config.toml
num_hidden_layers = 9
hidden_size = 96
num_attention_heads = 2
num_key_value_heads = 2
head_dim = 32
intermediate_size = 384
vocab_size = 8192
hidden_act = "tanh_gelu"
norm = "layernorm"
norm_place = "pre"
norm_eps = 1e-06
positions = "learned"
qk_norm = true
attn_scale = 0.177
bias = "all"
tie_word_embeddings = true
parallel_block = false
init = "normal"
init_std_qkv = 0.0542
init_std_o = 0.0673
init_std_up = 0.0776
init_std_down = 0.0776
optimizer = "muon_hyperball"
learning_rate = 0.0133
beta1 = 0.95
weight_decay = 0.0
lr_head = 0.0101
max_grad_norm = 1.0
warmup_steps = 0
schedule = "wsd"
decay_fraction = 1.0
decay_shape = "linear"
final_lr_fraction = 0.0
batch_tokens = 32768
max_seq_len = 256
doc_mask = true
train_tokens = 132400000
max_steps = 4041
dataset = "wikipedia_en"
Each number is 128 + 32 x the weight over its row's rms, rounded and kept within 0 to 255. Layers, rows and columns count from 0. Numbers have three digits each. The size before them is the row's rms in percent of the matrix's.

# layer 3 attention query, 64x96, rms 0.0544, rows 0-40, columns 0-95
103:143154149163148176145150140135075206140129146101125111099142187129089165164077112070157144134115140076102105155076148113121192131155064136107142152155114144105136149110212094113156147075122131042112061135149110129128089118132114134128111097142102143094079130091171146166148123114203126132
093:147116135063054053127103081116091122163156165099120102154116151177141146137179139140078127126100156176106175126059139174168134143112139088212189135119110090125100125124091138132124112098117140115150134160065123175087184194113145114158144131103111087080117118131145119166132136157165137093
080:100077129136171158143110157084146164105122136173115155139110138120179107113156129113150106123139099183129045147167126124184107134090164140097135153175152113066091081215124128088153122105141186096132129133072122165156098172075133124195117104124099085132117185105145103143112110125139151050
085:139112105168109157105097106082168081115121114123152175109071148179203108099109128139102114118135124190151179121069138128091202077133113060137084148103083181165138145162137105085139117140094121128101145095108159090098119106112123156169146166195142110143124151112150126193112126176088099175
089:118097066070104112164109184151107138135102144114163131155107130121142147149155109149132072151110136097110095126053147081148111189140087105133117181149143145167095081120082115171175192092146155082103079162140174110066111140140122174141153168122092096171086114109152098099173152138128138195
103:191119088147123142117129084116102084165088123199184143157106097141123172036106167136089176165120185111133125087123073108165128138157137120113137109128147151157139095126148088105103168106155100131155193108153158128100139124174126042144118142161109172144122088140080140150086159067126140090
097:108128149052169123081132108072113098183127109114140075146156147100134129154166170094144122097160127111112138097167101124168126184090117160116129108177144145152159111120090169043176114094124172143105110096124127162067130140174187114160071153076167112092110138074174169129164099120167139126
081:125125176106139162111103119153059142115084100110081145113100183193135135127202150093108164083098120105169146062102148113081175167125135187129116128142087110149145108153110163138051156121169107164176130157132118056122145126116110139119118208111170146164096098091136119152122078120146150098
092:074141140163055069125097160125102128137137156160177115127111124140135142069157091199130125143132197143144160137107139106140074172135167132155121106099175145119113168158116150140083138099143197077081147125145090158087095193165138117124120063127113123073144120114091148122065168080108129166
102:093067118119161126111113173105098158121117142045137148119113175097134145138137134079136190071104115115184160154133148121064163070109116159123105167185154120129131132184075101130121117195115105101157104165100076096149146124135183141077127159133102124143113103122138085190183133185108153106
128:118132157100096100147108134132145091172120044194147083088042140107121102179190123103091122166097103115134142107118110135167082204165116109143123143117156103108118072138076133219096164111156165154145083180161106157112161097136087127164113154138141119168134107132102114136136123107133174135
121:109115135149093105212133123117139104157159141153164123183104105128132098124182090143148125130098127174136114178110126120099119184081097110143097153159127121120130113133102078199038153129171123154166058170145133125034133159096151173131128145094042106113149077143107151111131124128139147153
091:173164133159132095129146109208226122077125129102152125099159169140176166140125092158097174139141136130143118173134079102097107086118078151159085131169126109116103141149100115104074152169073117155110122107129080097121116136117036114119131151179077174108124139167137144093154167139138154073
088:157197098124126080106133151144130136075162180070107126129186093120151127141113154127168116105094106094121098148144136079110153112083107168134171115088117151133168175146140168189117103145141109075117087132090167121072074101148170185082167151143086155145108161139172119139118044177105113143
108:105151065134085148115130094111133108129112172145176091109085090099109130166131156143221090125126100156121099159139121125170201095107125168178111118119135096151122144144154147139152141135114121086132187120109107169087103166106104156119102044122126093140041155151202120111161127106201132118
096:100126182118210139123133068100169082108098170127084129128076128093118131143135121124089134159113173128109118086152133162176116156112137159117126127115078093130149138152149157195164081088124203046172149111165086130152111188076197107102148119127111095130147150089155094127137103155113113090
101:164079089105136099140171123096130084148118142117110089134136140071112147218144092075149134186081108127096062083125131156105171145133106084151108100127195108166145121177151095116065062076121159127127114118150133144113160142199137166167116139120141115135114125098163143131161181131171162081
120:121130142102134141141162117138171158111050144080086124124172165135125147121094103094089121117182061167152129095152166171062126041142096132107119147146159157184147122146128147104171108111067129082164106097154097125118128168155170119088105104127145106142091191118148170196143099126178102091
103:126106137110124151136099113113108123139165109123117071163125146124129102155087155173117121128128122220130140159081102126124057174114117126134119112080098111071226129165195094145160064090189172108153148119131152141155144150092174118117169123108105133161122091124147060123107111069137131190
126:131185151135093137195098133116150130105161093223136189112068142146115155108127095149139151142129145147137146162088109123104129132153126059169096158110134139164054113065104061142056112126098145119130131154133147179057142118133074158168169103123118132127109139115149096094085153158109149168
086:086106093152155191105135141132129133116116118142097096122107105161155167090138122135086138081068093142109133056058152114159126110112164119129152120106155068137154075101142136129156189070156112143176168164121145149137153177111112126100091145146144140142140042160211129110145202107113180118
128:111127117093182142095151150158120153093092134094149135172143165136122081114106110147137137071155136118153103101139160143136127034075150154084138122142123114110133154140188101067229158218137125167127112125074117084110079130125169128104166130119129110118129108090166151145124165177066122086
082:116088114157125136120131173071128080112139162136215096114131120152125110158191136147074065145097106152080142157153101156130075140127109172173075179034151136128138114046129110170098113103115146152115123154137113172114167118131109134175151168117084121121126173127111131134154139113068093177
095:092115182105118150187205126098116099164164096152139122074149088179112091145160128144168127172127206133163138077132069079134079092133150109087149098076082159106089091118111123155072131121090128191097146101149124169142147127129130087136101160143105148131103130128151162130161187128069154135
095:111188136162135133123120139084125112098087138112119122160157132152168121111096190113086123046146099160149102149131099164175104039163099139124145097134136172095077202118170185126120173143137132117079138080147141145131160113115085056070139123164127064119154150193139117156106140134110129106
091:146116104102103162092123145138120099098133156096110170184095127101172179150153072179163138145078098127067106144090123108069133155115107135098120160111159133124156155180104123136081117147143139167163074112099093132128061149172155141121148126099105108193070122158143073107186199105123119195
096:132211095165147097105207120123160110112149193115127090101165099127157122104082114102156069160118151113138137154148120134127166109102101165135056098137132138149105170198101089064125147130127183113099127133095089101135126148181165180069175128082083140155093130122126104109135172159128089104
100:130146144143136042121104164116147123109112201112182095144069144120165070074138116132069113137087186076154139084151145136072153166143165139182125174084132020116188120117112167119141179122126160151143081148121119128136101119103104128115139140169094132157144110130165130119121083145153121144
104:139116095160168101099164142144141168141110135129123093128141068105113129161180164089141150178127062122047089129119123106152065126105111178097079155159155157100156100127104142138160138110134092114187091171162109090074117213151184161138123166115131093096084158087108117193113103120154139129
081:093133144163121158107049159059131107139102111138163149139162159111094163093134088120094118184172103192176103174106158137094092108089108117174126102103068129077114156093113097138131107105158105093164156103082130136150134087192166178137106143119108177109173124158169173133126172155097153084
092:176120135094156100120090122088090173115124115212165116171074132136180137126138108113154138064123157142163171072086144103132144164088122085159135178101151139123139108083058141142100131132162115101130102119081061163184154114107149178190079090138078128107118132131138119134124174114117187156
080:214121115161119124151113125100084089106125112176229123162119109117107128081149119125104128135189108162148123149105151164123154128136175144085111147107134148123082127099076068162104147147174070110103136080115245144093130097121099109145140148144144091146119155082119116138073130105151175141
058:115201090104104099139079064122128178155140105162109167094087124092138175100187222072144129126069105147086177091118086077184148140128160086152105126155116092123144112122097165132159107073112127162149142139144145164091119143178171120164110120109112088096152134088127107123109152157171132139
111:125142147120183122056116151141170146165079135109164147108135132103162159161148124136123105131124164069055087069102127114181109144150178131073138123138152162074095138078083131131161155112114129108115188143073080135210098155125069110183111137148173162131119142110088132139107162133079167129
128:126117161142120141125114155104070133196090091099132108081130206115074138162115098105115126123138140038159201096079154132133137147149148121157103109145183178209132113156154084095138180097129127115152095165158087092107162113165127141093115134092153094099141137092084159129138162130140083174
069:113093084059075135124126118117093120149150128175130159150059154165093086129160098105108149102107086126131111138208134167068131102108089111138162149122125129174119084149114131117115168210184140142138115136149092156069160133110129187127134174149139095078117134175146110181069117091173165117
097:140119078163118138094097150085181096107124113059149063085205190095133121120140133148049126104153085171152090175124150151156093089128111103144156089132143098104158143143123139141146134104156139141117161145140100109152189130218152131140059098100130091107183118105143150152155143110107168099
082:174066128208101081130125150131128103098114172151138095168146105074119162082096147167093113142121154147095162132090067151110128186174155078155098162097155077176177124114177128105114128128160073103139136154119171136183154130084105076105157145165082113193127136158116087123122124104129101115
112:159112131172095119100118164102138151099131146063152068064168137108151131153161127143116102124139126150184106176069114106165128098133136155146130093099092116116172169127121140152126131114098141150110196160068163134208147108159073047174100138141073137144127144072118182136180094124118116085
095:075126129086110142128121099100129101121110140105077195126066109146170129040154070116126111058100149142158132124128146134089149124091190169143177180101151131189183129127082098127136131123144091213162146160141100148135105144128138102122115172127117093181124110079139126133170175132084094156
104:147086144086111145107161128179127114142105119122116141163164145136177180151093037119089114114096166090053103071122130119141146190146150046080155106138197164129120159109120166140156109103117127100060103084119129151174116168150132118081135144184171127178138106153114113134128154117094121161
# layer 3 attention key, 64x96, rms 0.0546, rows 0-39, columns 0-95
111:152177141176097205132139167165082144139099106077117160118140160114108194129045147097159120104103082110112138164096171115116162113138147108153176147149098159189102146090167131149159136119100111064081117126149140073118107131086127172102167057165112118114116127155131109146059102164158104138
098:120133188127128122154101151056174113128164132125155146117117150171145116183147150137105150120108142221126108119090076138141071158165142060127169201085138083099136124142127097147126076104112154140128128147082105164139194158047114147145150129080074085088126138142128103144114169094126115087
074:138127163105137085158108067104135137098137158182155173137069137089139163157117163052126140112185077159134095195111085159152146115066108165151159102153129097094135142131079103125165095174167151119169164082125121166126180109114100134158126066173133076111108138123145093105089118150135189102
095:119147167121065136140110132141149142117166141143162099136134162110124142097082116093146114083131125204091146123049172082109209133169140086200114142092134174122097145103134130146060143122120080091089138097135141118073161185176102142061122090133094136138133142116138148128102162182141186120
075:148125154103142099084044115169114149105122099083098138182070138132121204191158118220140144117109152136120133160091127134092109143158105113163163173119141114120110080109128153143097070133155138085150161155093121148073151115112072125118167174117144087123168107174126117131058096122104130181
104:217096123149176094138142111105141084156054158133151099139133097147144117097118116111067131167161201101138102099155113156165165198138149144116114116148184073142145073099110158101136175125073154145160137088175134110123124118145139064171101118168107133100143123111107148117116104102190101067
090:160140097102148124127137162087088100172101058133154092145153118107119133151160240060098151149125136114137118082145122163169112149078135112094133157181151101127097126122088132102139085127175156139197111087141100142103181126129128123196125141071186123060125102140131118157168143080152114115
069:110116166085147090095136158122148086098087131137132108135098153121093149137174198075101137101127132101181150094123139102094163148082135192090110155156151080184160042128083142135140089110134099158144126196147099163078123195091182124133120132131124154137063109120183160107116174119143118099
086:071138179094122134099116147145125091137152198143154111095160163124107120143148098114086136164101178106104150070140144167177049112173129125149146100106131112139063115106102083155129112095157157137180166169131153147103107223111144134111109118086182112069153133078078146128140181130093103143
101:123112150154155112167067173101079136058120146110177151179094158130189121117115144161103134052173103172146150120088164132076159118108092142137072160117088127114163151146082112148139153163168108159154117125105133117188156074091133121131176121140077076145162110107124066150107111128136080181
111:151061193125147145153163130081127095164139069161123106106117108175129107175196137118097135151115108070139195086138118109115094173101109147123106134135114074126134100079091145130120119107131157131168084164123082173135157051177122149163081175113173156114147135120084147126192133065139145132
084:123106133200066121195141118100137106155144089182109150180067158138205100108148130143085161101115160110143099145165102110112124154106069099166148166085054125132155136173138095121064127157184142136152074137097138079094113143121148149111197151117085146106101105128099135149140148088136138146
089:110111159118062087146171181188159137127110174116131131158102113173136129156116150126102148156133141156120155134112160105161157114137113112163060120079130134100134119092115101093085131177077159139084102108096078130122138105183079139215134193119058132110115177166089140072104168172129138093
103:153152102160093196106090167162094149087100143041133140175105110160152126127127138137172117110073082131100064156118120092124166128150090152152157134078091149123118182094145144155205125161151131159152109128047141099127109159104112167081184139111093136172130115142157106159104073112119096156
094:106145121132116127105124110123119138113107203098062149086133102142107130125136122108149156091162118127100074146128121130181164047111119188124102141180109154120102122144144180149186118126129161034172150139180143107101121126055165156096149138128094108175116129130206091170099071158159113106
091:095139196097137115171109086107170089137117155119047115091142150154130125180114118125118097165105129157094100112104155163154115167078116149104181054106102118117122123118069127157139099135070230121168115092164124150138153171102162093152180069107165133164109117104157100137155093153122149149
088:129139123153133069141141097125127099114160105106137160144109077115155070136154076083079107226130113118142130085109106195086135122124091116144061143153204135163147106117138107145080078118174159134160117154167167153115086120139112144145131162135224145121104134116095129149111184117153068143
100:149118101091142149133127085118147173107098130048109137133155183153125176132123190078106152103135102129136093138118183166065146071064074136117140136110123168157111121115049145108162128133051163129125093087124141079133130142200145138122167155131144102162110128103200136167142151109152155088
101:163129141117130109133113108122108074176179125140152080176096106104130101155123134133092159111119084170151156197101103140124080189111088163139119152134079125096134081126160111163088127166188069130141118188145102101118198132063150129108164135102089150138188053144138091107161113130079152161
089:094177154133124130184155102135110146094153043146095194152095157122119146167165106160128162098077118188104163138051080115107166117124103129140107165146139140112118079137125057176083139121130157126123105153130100138068095108123069141207141136143148133149073124087126100149143168176117142161
090:110094122164140161091089107090219085190087162091075148139102105206145114097167156080099123110107137133105154079123110115120103145079128114115114118128175078166154105156136169141171163084111096121170190146130131138157146133153177145090077102132129125161150085133106138187178133093098121100
118:111130142128128186091148171152142139115075134079165152174151193136101113110122151130180132071124105158109097166137102085121144084174143166119114108152135191083104160109134113087182096214117114172113117125142144098099071111148165134112194154100119100112149113119153051126090130154057100127
071:139158117142049155104099105141156120074111143122217099117149100138140086122105177139167119136121124120117176109107107148155076097105106164104108132086103149132165169091054148172149150176106158123125120099123149114155175123125071054126207157126141102130083155138142130165169116168057124160
115:127042118131139147145202104098094098119175100153122128123188072181120128168146142130141130157169135139150097113126121094139101101121137144054128095135113165147107060136117138097050135140131105164118161108141161166136138124141181109165060113103135131156084163122073190164179183103134089122
103:103144122130120126087162120110129128083151147130142095130216165169138155097120135121133142026128164177111140113101119109199122109143113110165104145152160139123102172140127150146124149207114164173077130119063081122079173109116090084086132120171117122100139171139155159062086139163090119080
110:187105103143141152121128168145131144089094164097132135127093091112168140125112117156148094103126073115088072136102215142097169141097088184105106186114164115101163179088155144159142104143146061154151099126106102110126070124123185169095162137113122101214138114072101092160150119148133099168
087:116162142189151161140156144064115116127134152124138152113149167128168103063074131133146115119104120131122150137113106145127196099155105178092068104117078131141175224129120093093116151138123140099149156128072064085123071126130126152158189102109145082091141135102134128215144153111155111075
101:058165169100128083173113135164152149079169135103112125084094180142132074156138100143095086158124176098183124114171138158085134093126116123171126133084063087133108147099166185153112097129103169173098121136163093133141089094076090136095144097147154109153174114129166185143157122190105093134
130:131137061119165057077097029156136127080157180104156111101168139116098188150174189117067150175092118062125132094158121183121145101125120152113132133147134116135136095193092108116101115123174148092101129148169134104057109147156103098124162136132179147139120123116142165175117131145129138125
072:148085108106184129111126142121147093105168100073157182130145157136146111116115176121124095162156103110181160179104191094074100111086137162158114141137094110093137076186162078152160133119143076152150154109123062093155089085126142173185113120099140100131149088089157119075133174099185158148
083:092119134131082088119107113120107106120119120211162162139063147148125145105118144095085147112065145133159139165088148198184090205139120084151145153097134095106148108123052101125098169125151110113100128117135099159194169120125114129186095095131136167145156136188059119140094180156136128119
091:185095147161124114149128166056101098128085125146185071212115115076078109066174119079093145171120122133136112130157139099090153173109180179141128127122177115156125123063155101123121159141148141117191095128135160164147124083134125088142157139128110112190149133095134119116120082058148136107
058:105180108183157168135099136093166152150153091164111135092091118095106151126147188102131120147078151110097120109105052116163122160113145107180160153104159129188096154157115128152140118092096124125176148149188111094074127114169146171194076122124123125009125119113108103116142119144137083152
117:121113154139164129022125124148151109137086148128157182121159105125140145116173088135153118145054131086123142083132150156198067128157148103083154101123197155077128141104103124107158129138089169107101146129086095161221105132132072112184086140127165153117106179103134119125120141161102120102
141:114117130122130165134128169098092125156108119106115099104138191117060117138169100135113144115136131035145239098088186133119135181153134108128101125181113143223115148131129070094132152093117132124127107174155114095125138127202110105087130138120158125075104130111089128133147165114176083149
075:118075086050107071163108096132111132112107131169105127148053147172143076095136143106108132112185134140121198103141140181097128098104081123151152165173096128098134098086062125142159160120177104186136127104114181133099147175119154174123132123152151095131079109173176172121089118151163150132
097:154120100121128110101112158109199084168142123071152079097223156105158095121096161050074115136162102178112154134104163110167067067138105125160113117128136083098132146166143111173152108130133110116157167150118108108144148124194134144106096154133134076117201145123127192136104152117101132089
090:165134174138134069155082094138140117110148195133156084131122107092140129137090109166085105165103149137145137112105132165096155187200142101143091198092140037137200099107138173146121132096137113105110147110146129125175156092088103060064174137156090136170178134118108123132127117111122135096
118:137112104153093165107076144105135120090154112061183126112221117115145107171124120124156111167140133142149137174088150057150138086143153170146136132090107094115165138114145133152136118171076117142134176164074113104172183094133075081164062148136056137138155151109116176172123105131121122073
096:074134128105100143100105129113142137143124089081084158146054120129160141032175105167131116099099145135128125063118170137105176113094130133061158195114142132178170147128079103163106155183134132226191147140124135172169113154152145113124098135126108096124123100101162135133151124114096118165
# layer 3 attention value, 64x96, rms 0.0535, rows 0-31, columns 0-95
105:078137170185176123116126132126051145123147103128103135164128074160122137166086122166141136061194072082143099109103185170113136114167128178139135116088127104185098167111113085119121120141146144098175073144101123125100096082126144146139135194063157127123098068146188160155131135135152129101
104:153147147178138117132121127076116112108124178121179064105116136157126094153149117128106156187129123143172193153068100154109062122120120135090155137041116176115095110117096132155135151167098127097146144085144079203116140142126177166135099100135145135180092109115181049083104150126156137096
100:175156118107095162073173113079139088087187106115099107149121073165122086188147161115126136151090120186096072125173143143099159162118137114120068103107102097140154225110142142166114079100127144133124186100096190164122110141153079136146160112167119142177070105162150106111119120129115136120
090:111168130118123180088160189090115131107091088125132142162102119130128130137114106162130197108102166122082119139098175127129191101102183163143150066140102132198119067067176159129148090070121151140149152115154119150130112085083133162146069111120120145112143138148122201118119100132089056178
104:136181148097125177121157125165131134163128075124212118134097125155138116096057155167176097114176141178171105137163167086137082146179116100200133140118129101123143077130139144099131150113143131143167112105124128114084160151082154106130144116073149134050111042139086118157083110143119103086
099:146104154118083093076086124053122142128099139153168104201144177104111147101151104140161016169128073173171145073133143127134110142127149124148148158079083165195117098091119162171170142129160162142147126148091088091105121145152107086130127121072101103178147151151100138117125145126128151147
099:127122055126121074113121115142094094154177117101201093154133186163078101137159131109109136126190125191126147125117158138089097077147092169159188110111103108111185107126188150180119146079154117159110124114156151152148082123122168126097130147143096061095103126105110112170150153145140140045
095:145113050155121153133158084096096178133153163114106073183185154100070130104103161089157111125129094156154178196116122097131112122119101139152067082090110167159156131113120123135161130114054124186142121107172188097142179149080094112144117103156138150103088143178107129120172117095103152151
103:105105168081072129115155176130120138186098127070163131163156105126124132160087084149112112127173169161168095145092145165115097133026098088151114087102138148136140154153151113144110209125109134087134105128128157126143099107109111134067126133135118096150090099136143150093194166185214129108
102:121090119121155091118160165086108120053192171067144141146166128105144178086071140173118111091113170079118132113134039135182099195153120149146124150088158116131131159127137168197114082132130099075115139145177115196136116156122146088119127127103125116109122160174080113095152108162118119128
107:082150126123183167147096116045143130175152138096143143170138100173139202118163149152194149106142151112126092124142111168079087175094128151093100158101069095048118120119139160139095124139137141094157133116170138159086064203081142092139108156116098137087127111149099150165094116124146100135
108:139115143124173110085159150156123081085075165165115171171110148215122111122119126104095101156158134194096151152094118117154124149162113129118067181159161123213116126155121127133084094104127107168111111149144135083126100150045089100126101137146139109203100094158121111168064149129102119105
102:198099097112130150142103127157170166126079075118134158166093165163119128146130093136123130112042125099126143106126164066096150125137138136104101121118135146138147176145109119164137162169120067140098135155180136141157145068063163185124099086099156155118157135188112076029097137151134164124
094:190191166061100093092115108077137123128099148113123149128116162115100150120152198156152183110149112150131141121121183120161057165087079134182141132150147211063127160133087118130080117110094093108100165168157119077132150140108152117151080143074068122143135170113131107121116110122158143143
106:126133118120083101162061143144158124151148139183074096113162107130077116115148128104119163128149115162131151117153126120114072135132176113152161125107179149161206073113043123098132128206096123125038075155147175134109149125078129120151153154153123160126130128163148071116147078107173087149
110:079112085164126121077149164151096184138116134100125136154130113099184133128143067141129083198148109165064111125122086120066050146134178177122150148142122124120127120129114113114111181135063142146121182128057127129145074121195135114161183122141143186125087122134138109130130111167086181143
106:115131100145112101110032163103132148123122158163118129125119096192121094100162179179153092121076114159157068168125119130146113075076106167158183120132081058152140081143157128105153125165203110162130193110154132085094088138158169145135098166099099162113118138130103160119132125165125138081
096:153151134132144106103154106096140115169067133080131126159136134097148116160116156192114119122122096102119097125096127208091120150145154132136143148144114058131120135090109104113094131154104070086139197118065126102136191115099157176115155186136144176114145155206148058089158166166087078114
104:086117163123157145126192123138099071103142161134093114145105102050074093133147131144141158159139139173106120061175146113127143135174161114138087158154075136096148111171190085173107154155156076127171184149140139159109097091082108124143116105098145136117128165114137129104080055090192173125
097:129181176143145122107126090134163167188124158136114126100085094099112166119121169122158077165120160115095116129075129151174151153110131079155141148102053106125172114161163109065170089130130089155091145143112167176094117074110119132160149154102132054187068145077123119102082149152177148149
108:149093114200091115116140104091166115114159138089166110097106133160120169163127175133080099176152149134127112181140166125143161127093149135132136176143048143087059160162084093125114116111077194149141167142129134070137096111087116073145143132125144180080161194135137116144122072099129076138
112:107144106128179147187161109134201055150181201075093151139126126096105095088165066173131130131157121113150117120120120093119121150107132164142050152162157160116106146156078097143191116105163098133132123165150094133135137087125104165155101135127134133137097085125132161026147120142106143082
109:145155090148065117099204098160158135108126124094126125063093088148191148130097077113103140143119135154141139122108149145159134108156173124100108099107075163158188150122088060130180111099130098088199168157187099158131144157103134094127124090108093115127207127089092130144148157148178110112
100:108112159127079108099170170106127101176156135146188119156108154127097148168142150117082082105119121140074134112161125082133150127128127117135139106056167178118085131131129078074239195111186161088097144139143167132195100108125097125134123133117110129108123110163068140176117095081159108138
102:122090102115106126107127108124180076100139087136164126128121120131133173146134118144097131160120137095110117159099178158100174093176094018150099109184135166116159118156143163142174137104054121092110111144166058065091123111169193167158121082142160175122120140109133155091114185141155134107
098:198099130139179105150144118154139087107150123152110057137168154102128160148094159196122075159132118134066110150119066112084093139164184077148107129116119144106110099077155086100116062147146123119131132126174136117194134115106181105150075161169113119086204122176129097120154143109129164115
112:132093160120132119144133156113131089106149160085112090101161132104111099130170116149117156062100203165166155190115156140139154141104137147113142097039120118118174117174057138138125165192155114123126107130076123076186114124117128064143112068102150177168133099133104149190144143124062119111
109:097160116136164133124093144098138099137099106098101148151194169115063056136136125115076098138181108144134137111173146144181117102105161106088120117119168110069126149091114084101170127178132139106148121151136095174082136094147136139112127123084181156139142146118063081158123191127118226186
108:164145153142132093126097149105126098133131157087118080135059171104144141157112139100137178200067093095100192113083116131120096094121125138131102077148148100120135196149145125160114149120160181180130113144129168109049194134169176120129146100110103088073126131108085130142132092191114121187
100:145102157094136111153091152109173136128173061097170130179128074161125122082150165096139168136177137167109135060051110123123105165171092158136157106135088126138114118090133133110169095133122131089108057134050132173143169135102176091138179142169101164183113139124118088138129069133147138157
111:135088100193119176156130122188113154116158158075208130140121129103121118137092119141069094123100121136132107163133171136128119128047154128087147132138079164123150163112173110099102075137196139161118107106127125125106192128151139121055120114163095097088113086164156135111164098152099106218
108:152143153096092175100118164144125107145109136133140119108120178175101138133137130144103122171204153076151122115075098121101073068170125131129085134052162130172157109103148154122132122149170114099129133150097157131138124106165144122155140128093227115166094182070068133167108131117079050127
# layer 3 attention output (transposed), 64x96, rms 0.0684, rows 0-31, columns 0-95
106:158092071170078089106115116196156115115192136147139103120118143098161106115151098155085120133040149112104165146133115066136179146193181088190144138107084103099170128121093156161120114098107120105105192133193140136113124142159135106168108114169126114112143099157117144130097078138071167153
091:154122094143157117118150099153138173151158109164084177101137140108179144122086058116115118087140151095090071150166151142132141139146106101105191121217188140141139164177192118040130143117171119196094162110090141130136104098131103109114133149128124103102138108080083168082105082117129108123
098:114071124112162151124074119133166139159105124118175130100155151112071189117150186116112143050154175081158197084165099135133081162176114142156139162185113121172128079148107112097152158111132124078175083159161065116146120146125134127104064113103131134085173125139150140138133095084083108148
090:183127129178163099160136111146116126169113153142169086192157131091138121098084154158117113134077099143157163099172094141099068107116107159103100112154102105112169137137025151068136146152090108124128132139098109098062165125192126138124140132106130150182136123204100146142156101075171145085
100:134115066186106153130121122124162162114102158118090149143120085084143138168172066111131118149132066111080176167145116115133137089148111156097090094163126108153138172124080111200119163157104112096125130124117104139174090129139180119041139069154150131203111182140115105142172121185110082144
099:108144127111137148069179119165167149135151117103081121143174085191137131157097153126169177082153150108105113146155132078109168099161174087091062073131173164100118170178123162114090133093056111144108078097176116126136105119146150117132089095124135182093081160196132142084108130124160139131
100:137178157157146140147156108189156147141127104131114159110096104068149196098130074103202145156121113096148149081127066066191163186157136124110124149145129172159089138087081071076120146141150167109069133138129078161105069121115074140120103120116164161117109150138128086147154125149100107151
094:138140170041120126103091173141169066159075161081100166188098114100140149064133051133141101093168110107134100085172150170147146153123148098151173113144120119111121137152120189144144148095127147139135148104127084126065065201127182129107125104116129120115146169177132136127108160146146090108
099:143133113118105091079115119130196110100098119212140135122130124117165147061188143089127163129156061116091115157194055082147096114149116145144113162157191128100075157095100139129146136151183111127104155153138117124090107134134132095229111099157146131101094173078101142124127161141119154122
099:149111145103102140161164108150215137161101064158084173162129162150102070128164077067079151135168098165162164126124154107066168095093120117114162085140059157166121107154122079085122154136129164113166107133107139071095099120149155151144135113097159168088103114101159170155102120141128175130
102:186102094113121161121148176111146123090142044144110150156117203092107046166077118086103083148131119117166202141156125121120152132111133065201060111159132112153153113118094098123169174116147142129095126097096144111171156107163089121144106103133121163166161194131115136112124158120133089118
103:121172130125087143160096130106129128167153121066119119113181055113109151166154143126174105165135107054123151191160155086084088123119094125165186096115085111068125180124147148133179137107136149148101113179115061122119094131180173176170130132092129130090155092143123128120168064127119089162
095:082134127120146098124141175116122144126183155101108081068225094123152133117105129121095091139132106177104104118146113187130127109143148147107176147107143104139118157128139141068119122138127161100152083100073143154106141185151151057156131148116108116116158179052145177218137071149124099085
096:093156158125120150176157159157156140045091164168164140105127163154125116069090132116121090158161123108111120085181132116080160088137146107123108132106132079101066147068184200101128164074126133164092135081102134147139080127109118127085138160182154127158109140132195129083144138096123140188
095:104135112170174210100098160033082065122111140144131138083153193098156137100098122146153093145143127127114079138131167131187188114112096171102122101132101163088138162152177129150115094070135124087162127074120095122146075104166150164156117113127132113087132107121133129181132199137127148120
106:105151115119119118193137141083114107177104146127090079122155128167122105087127148083112152108141112101145151179121093093197174097175129044151146129161156104172143130125161119170157144122148094103118090171224162117114156109060139094079145118147121070083142108142133134129096153141180117073
101:173106203125095102187176128091096121160110138129135059148163148105147092193121100126144128155123170079126151141113173124108137173136158084134075170129165178136106143134102127099086110071131164075081086079154049153157119130124113089127112081161171100169118128111098108132153137132159155173
092:100143130149107143169175092151099172150196144195125090088117166173106081076150092111135116059122151117133138157131127095204133102058155148130115136109075124148086113124147153160153100116088124128120076171168113108079122158159144077126092089164087129120150161095128191165138140081141118172
094:139137110132105123177123127107150162119095128086157173116187163201134151147115176111111118124061154111116136052076088086147113133143114088102135117124112149148091180128085171130154151201111144174143120079085106084148102115180113142100168167106097124133149109113126134186121199135055088132
093:134050108168158131099142147135132081100135124070163123126175135221169077132171057123085184146104143087107113141169169129149071139085091165138121078138161170099093093111106119152122163103126146174121125084147119171145149148125134139123091175134185107137148096103085116153164145127088086143
103:165135114074179149117137143112107111163130117191100121135123096144111056129086161133140120076125122089094167057102128129130142165089110062081127118093163085170191120114129151128159138047203092160154112152135133182145146136145193153117076134113138148167108109099119122137150171116106135193
104:159131117114092166107076127146113212086123120102180152161156164185135191147086154075102150147151092111105165110115129175126122130084138117166207133113106197168141146101138166123146127103163094118100144072063140139098112144119161090104098108164131092086082100145097152186101100127127105093
106:104067111091151119139118156116140174150146100163122109127142186165144113160095116141147109124130073112108081107141113145132090200145133115056180128154103067097098115094115149114128151216135147139153028107143149142093100088128149189148172152153132128136098148183102121116126067174099143165
099:135139138094197120173101112165151106083102119128084147127105143115162139166110192122162171201151096162090108106153046112102123133133114113130137129119128088157196100132103147184095059083096172166160096075159112150140089103155178127163078142089122095130125125100133132119163171163130121074
097:100095172111142128121077157124128143078113099150127067155158100124147106119164123140177114114182153145170122126162059143183112117112140159117129134087106131153131166123097149117067122157205175201138148130094154138129157093076113024091148176112127145143101090137125129135142048132090159139
097:081172146093148076116125128127074128118103144161123136114045126128169105111097122096177130103110141090138160073127153124103193118053121173100171127137091159157130159145085119139094203172147182137158101111174138108141091142174158130144087130106101084120106116104145176169140089142202094153
101:147123118134158146117088063107121142170132095181121175100096139121090185121155177133121091104099149114074134136126094176151135086146095033161121136155131159140041142122122143133133095048132200115134132106117149146051154126165148135150166190129158107138104150117113113095087139143179146151
102:170104086141062156124122132119130145110095138141133126081130070191147144162125124109112125176127174100128074144102118106177134194121136132133144157103114116152139095157144199168054158069147144145160119133097164114118128149112037167167134118157051182126103146121124155118099117065171086114
103:078110157126147157155162121130100170155130079114082177149153083162105146095129089144128099108122153135138097148139146104106132094096155112104154168175120141111090023073088168128118136138129105114153174128118134171202108119080138115184086129178134167176108085168188120175091119112108147073
093:102142073164131194094139164118158181082148080079111115090144160104118095097129110123163123140061162095104087150182144150126151079109164159142107123123166107198145111104150102152135131090138142136162126203129098119083155114169083172070089111122194107106142111157132177134135133153083149076
108:162168159112175096074157126132162133149098128191090113077082143146154117144217114115118123095100110129185138085088154142118130162121160171157122152126152121123120091112116207124172157128065108131108136158097057157130102098058136131173129130122158137149083097124108149136105090155160126045
102:082159077135159130187099088099164131137143090134130137188074091107193166120152104049126140169093160188114074144205117113142115182088104075169129102170147098097095126129125093146084112108110124127170103113118118148164138161142128142085132124146120144089161102163128131145195085083153145141